Weights of a small transformer language model: 14 layers, 156M tokens.
Each number is 500 + 25 x the weight over the matrix's rms, rounded and kept within 0 to 999. Layers, rows and columns count from 0. Numbers have three digits each.

# layer 3 MLP down, 64x256, rms 0.226, rows 55-63, columns 0-255
520481511517515514487499530520513532479561500490529492502471529518466510483516504473552457483504480501537502497447518534492500494498508488524461555494527475514487509511455542538489511490482478534502532532452526523505496534496518501514485511490447501508493449509487487495484544520479539486480526497539475499585494484544513527480485540502528497478522504503498531473537501494499466463507479466515519519507495507475509473466478486482491488483483520559521523484446483524496476486524496509500494517515529489473521522489509474523525488470528510453499514492498522514528555483534453535479427514513494484499485575478523479499500532499504465508498561501517488521547539495512464471526548521479486489541507532492540502507454489532486494499492476534464539486502484507472462463501506
498479512487462561517491527492538510539504519489508502491494497538478524496531484526521526551551488432482507468479498477451477499523506545510425496515524528482502480489512573521522522458461501473499522491522472491499512488529473484508496516514464503477479521522466492487542524474456581495507528462505527499474502514540522509482514500529513508526505483459481504519486496471531507480479470522485434524461493537500512507490532460443496495475499468546523538511549502492484512491471489508496467486528498521506525513554517450503509508500491520469501507494496494486512549499512489548508495486507514457547480501559533522447482494495554519512516528572466470492465522507498491444483532492478488512496497473479467474461482540515427490514508505461481513479527467578458477519504524
469505499512483479485513473479501480500503511521480544479506458477486518499515502512475477516505481473436508490503509477457503500458507467531462541496437492506472520440475500516493489497501538458498482486506525502467576502493543523496471464486467511474526479534508501466485536521476499478489539480486485504542482515505555517483492495532522490511507485504536540479513517505559492540491460504495447489505499482527565468516515498523496491501574489504486504538517504464480502478509506476492507535476484469491513495531524538492474492478479480482505554483502507519504531483448546425468498487469512477513527487478553512534457518521522507547494488521503492477437518476503478515491546562519468499486516504510508509499500486495512514506484484469476489477497456508492460487502495
487511469508502505517511467496526534500485502494507490509515481491497493508517513526483515511504518528455515499528508503517496510518483482529492504483458466489518517492526524496489494519517523493482508499466491480526508491476500476541462474489544489485539485485483474511487553534498480488502528533512508470502493502504516492483493478500469516479499497484510484516501499498461492470479552499481540476503486496512512553495534503514487459484514519513515507544464485454558464475481508489508514487525488494496531535494504474497499508504464536492492481517532514519492492515552500481546491501499518498489490502489507499490494484519500557492487494524474502532524509499524483453505485491541455532484527456519491489487493480528534518501495521523436515488494513522483515503501510
498503516467512492544501501535454512527470465509488531491476511460494530527504506490531494462481489496503478494529470536502517539524533503485529505522537467509501521513539529494485520515488500493501519493496474512527516475473508515501499447529532549521529469516515501525496502510494489515491514465485480503512502514507531507506473496500507508487477499490499511551458487520495474489475495510511496523534511506520450508506475525447462541479520517527509502507514525464458495471536503493484487495498508477504514578512537485487485489470517468504515476502510508524490518513518484493470502503495500481517520499561461538509490509515508495508589508480508542503476487497517484520469522432522496531519468516501498514503528504518542499498455469498483517497494500494479508543497521
560498533496536481507526543550481506495466473511548578495539582593548526504528556523524536507552566466518552543480564474438517460546534500517502494550493491484550526542507490487507515503475514462539515510461550546512586523533535522529471582486538478559538527512523556542551465526564585571503526492525516486522510519522551508470537562460480522530611480537467537550483480451448566523469550506501558543496510478530552482530555464429529559548468478480560530474497506549526472540545446487527441532541484486562485539503510513555516545548548497521523529548500537517516530520528442581536515473558537456491524494520514523481503449506485490470529440493526526462490536492514488518497506490482537486565546514504489552453571508529520528545566536528546507566507514482520539585503538
474449507522477472476517497468538502441526468503479551521512516511438505452469500539472493516508480439413528505542488500497524486530524504464520503541494485532532489490496474485523516490524488477450472516480478460487490503518498507478523492482503501468465531495458508488510485508497558511475444507541526519460465473519518505524529485499446460486507488502489493498497504512463515496476498520496459547497524449474505467512493473478513500498488431475489485459491487497480517452539499465503439490443498498468480487511464497510438486500500511518497492514462520497466497445502472515470484514501522543517475437526458457515509517505479507481490505502475515515456528490502441501517495463508515458534505484532494494436543502484519510465491459493465481492510514506504515499498515
466510494520483497545524522525546520499512479502493522468487461485469510505538510485503495503485546511507492544470516482455502519511491562512481501510477517489474464531473522500472480513487497480474512533484516513448432521523508458484475487494480465489510514485509497472501493477509525498504457476502505508498481484506486525499499519527454495545475467491506552518511517483486507457504511485463475490504499482521470477528480511485525504498501520506527492530492497523503505462481506470505506518535540484490484520524483500492470547478448524484506503498537499517495522441479489530530538458491543520464508497474475515498529480475490420488509532471463421487476529536520510527494474427502505527490510493495465466464519520516509510487482461516526516472500528559471541467498502
509490510524479491486500551509494485462488536451486481494473486509529493517539518503457483468497476485553485461487521513471498514546498503508494479455508469487464465499490478490506540449511547533506544510478503494514479487520443499505463536515514458534490445477483492535458498501498519496482470488490478515468490512525535456514465515531511491515506488537525489493490500526489509529527463477478533541515480511476520506520495497462517521502519494559523476512467502488486510503500523489563541502533448516530492455515514476448505467460483490515499454509480513473502507475519472532506483541511480502480450570482515525516494536514537472499462532479491507515519458493448494531476500482460512485514472521492501522489486473546480475493487515503502484493495526531525499494500488